{"bias": "all", "lr_head": 0.0117, "max_steps": 2431}
Each number is 500 + 50 x the weight over its row's rms, rounded and kept within 0 to 999. Layers, rows and columns count from 0. Numbers have three digits each. The size before them is the row's rms in percent of the matrix's.

# layer 2 attention output, 96x128, rms 0.186, rows 0-95, columns 0-31
120:436501508509512478465428595519480500489581432466403480500470590473575515492492358475528439529393
100:424458538493484469568549489497556466503509495503475412468484574488576465523538419459471449467430
087:483406449525466518497547564451569526550524472502441510551502567509457515519412543506487532616492
110:477493438558543550534501482530501505476520491422529536485446552481426526531479478522449541507579
091:508467569483466493569479442559519503529450469476448506517509489549552551499487529515377438472436
092:487490458492469521488476502497466557540557463474557458566415493500474445471536494426530448548466
114:448561430564498502467639385502507381481575504526520476443488490619523496523470526428571578473573
086:500587515485445536521517492488498543584444522464489463500411453450553386562513483551512475457444
104:455568468468521531519493483464432557492502529487524493527486487561439445464442561450514521492509
103:515510537581534544562573548478502415478520483565435557487452508503567521559461417565459472518520
086:492502476459492393474559660537513559585483421485523493606564532567501465574552561513459497483444
098:495532468489449502511591458510484480534495470536514517447446463509532430508488483499528480509506
087:524507569486562585478494519434576471508607528528488499511452476464476469431456483539512399493538
101:517534454435530624494522509541499548444561534526510587475470555535491526454511468476495475489462
098:500477520454479540507506521507424449503567459544442590456547441480516517545509514519491521475357
101:409487541485513453535540476453514443494454547530549373551531560508528546452557482419462444536493
093:584518482424498475594404503490505538458469532519464488587494494530453535431547482442456432475534
102:523383556514405520510535474447608481563488526488516560540465497493373525486461533480449419594484
086:507461551554467530545486391519482409495466474413527442464515505557465566506487487493483526448505
103:538478505453512561457470552560554481480530532537505476421458558455516517547514477487421540479475
101:564542455466487456545565569525534518536450509489436498521502454542478465498554452529499511501459
100:421499582493484519556530464542475552490469478583510466574434501510515506525558437509497528473521
104:420569506468504482499522539440483488480413535456523514501430520536479562598472526494509551498399
105:510460584531524457470551538507552621537508588614568441513528503492518497497454575425513467522511
105:524419447529466579504558556473467424570465525563452538471481453431455501536508493507507514440453
094:367472482527509554501591473540533480538431480516506407604514526478573533533486463485501526584505
098:500476516478490492447513508416497530448493512501542455406515561434514430522529411484559445511491
095:598506549488559530451463487560485569542543504498512466510549425551475504548531505486517514492447
093:485406503482536517515520548534591590565486499505463556492461516509505431435600546486477486572529
096:524525577396421533463424496496499470522411541596447458494473548572446543457562464466455540472557
109:502484527526518431504483524497449569471483511502460437512517554476572553524511492500564575447391
103:473432494475502471527510534483599538495499566486529501515459441459459543455536526580500481490448
103:555472511469499545513428489581454570540527508574464450556538504436508554457525487510536494455446
091:484550532474529574570482488519549537504488494584496500550495458516495432551461584517539528500474
087:514519488525500445479485503515540504405521539506471576513360507397539458397547418536515526507447
090:483433483525464507496476521482469497574513493576471499544548513539498493499558424596513570437557
105:441480528482516445550481441600480529432563516455528474433560483602539507472489492534438481471451
096:529490507539515434457440496504565494566532523471496383530563612537597469453512468539486442531574
088:481430469490499475457560435467568412368481551513592534394436495527463447530449523511550460548566
099:517474521460433587485474510431573543624465526590507495498524518470504491500516501500467451531478
101:534551504495469443512576482542488514452484483527472420459547557515587482570433491529516469433528
108:472474491499436452576528432449420468488519531433535490534504492492486515531491540507522488436471
110:523461504558475414479494502514392453480518531507445532546458552565459493565537434554455493501397
095:454424507415554554548508465484465541522533475542436464566513529509522484462500471515536480459533
115:584540507458470418493496465493444453461542566568565519445481529567541516555552504449545511478470
104:526469531455541465549469488489485506441570576407536487461493584550478503478529484540496367453518
085:540535501531514533482479480398538470531547583528495507490485490538474444532477498455581525521525
103:498526461506548530514529446504499503487473516559506540496503428422560558409570426511422483450509
106:483530523465535626554506505520469495496537402529521475517463510515424522502474438491461565452503
089:497568501401547520450410510499537479525444508513539407434494593499530496446452475507490476427571
099:512456540516498539482550450476562493421436494536517471525449444553452500547490436442542525458541
099:513441569482431572481537552437504523512574496523549496480389493533444468513577495371468463537540
099:494463390450501489475535520483526427453521447502503478533513518465524468522502497530568457466522
097:494479475510459501535411413525572454464443474591546478467481494574455514556551591500471490507538
102:518519492521533562485527565508534471540522463509558468417593428508577463497510505466509526567517
092:429409491481475413496467514493505617468529524553537489509534541560530575515471507489509430537519
108:446468507535598500519523470485530441526585466579476595590552500493490474500496514500492490489457
103:505493535495495539466510523535497472508551495436485445385567508541456475452529547486546447520482
096:489453588530404469537522539498515476432541411506491537478510489591496558590534477563500566428509
139:536561548522421489463466495517476469498454538524528402557556484606420519555461549513542424450498
105:447529430584561537516546510568550488540477463521462500566399519432514520504553451511501481509549
105:409519484494498524438569509459494455489545498559462513442521507436516539444423469516502475546525
078:512498517456537435352527466531510460515526485491493528558518516521484571539519496511515570397490
090:462513624536483542478483540554589555558509468558478547478425420405525501416565545483443503506503
111:398609558473511471509499501522530497390507363584511400397517503501544515500515438465526490547513
095:490395483541471482512641447436503456498492548525475554533609555536462527468451489549517520452501
100:525459545438491490567469465461465460458500524548597499518544465514491503448444555429508517559573
089:470535415460501495468486568457428457446513423588508460510562467516501521460437506474509531458502
092:546468473489457603479546505392518509492454490473548547520457482518460422565489624469512495428530
109:488554478454551448454470477526510513440515512491464529477500471486442533488581543485496517546490
106:545435523500511547490470532536556452523539458528488525478572507448498454503502473496480504536548
107:482510515466467513557608456507497462488499395505486555498456490495450515567465494457491526480421
092:551433438515500542562497525468551509451555518532469546508527490524517501435472523481452558550453
103:579545510475454527539545440566523503504491460528539482458422536503510536494477479504455491514613
111:502472485505537588584451509570548530475486511533481470482473482417569554479451474522467395587510
113:489478464540473482523532567482482501413390495463478566515458559522497551522497591520527488421436
106:461572492577555515554592536500486456501419558516518551489448501458561548471468496535429560510428
090:532522549467414544525507451530503485575502483562497522540459548485475460454546619493480437467490
102:481538514545564555469495501477446524547548452518487473541461521366485521509482503485483492536496
096:450401507479539511479526506470480505541505539527513548518473525455482499503487567614541477460492
103:483428494495429491479475516451474515544475574411504456443548527515443497467486435448459549518521
104:493545469521493517562513537492433533508442486480549448587473404528532574520463574578475523532446
086:447524527552512486546505459484476514409494523515520495471503488513496503505538478497452546546453
096:532493498489584523578593528493425526530562485452568541443410501467527454472575519503500528537501
102:499554536433470455404534395515513470434452520536509446473498496603452453503504515446499476523535
093:475489537491552375546448491451458553456525466556445559515450451522528550415484504572553521498412
096:539549551494491438503536507490485473487501560480425452539468507473460452510483528531496470518338
095:442454544482486543521579526514466478466505528603592552510520522492517562488503588514502413526520
105:542545472520562513546562499505526515507545501534444468507529429549445524547548504452452548398479
106:410483501518483457563495555484501625488471533508485556459469469501542493522515516492486471442453
114:515457520455489503474578551455450496455486514478503533522500489456475509505534472498537515400440
093:469577476488389477385517385476436500435454538522535520467496417463481509582511546515489530503512
104:501488561494523526453516529512513461449607481525407468453520460491586499435556538549479534465483
095:446537449525542481551374513599493514448484486597491531554429475567470475435569463476446566555637
099:490571478579434542478539467510493518586490491510458454533472516449457448506411564514405458482468
094:492518514504448520594466454437554570506526423569499457565428389528490501411502513449509459569517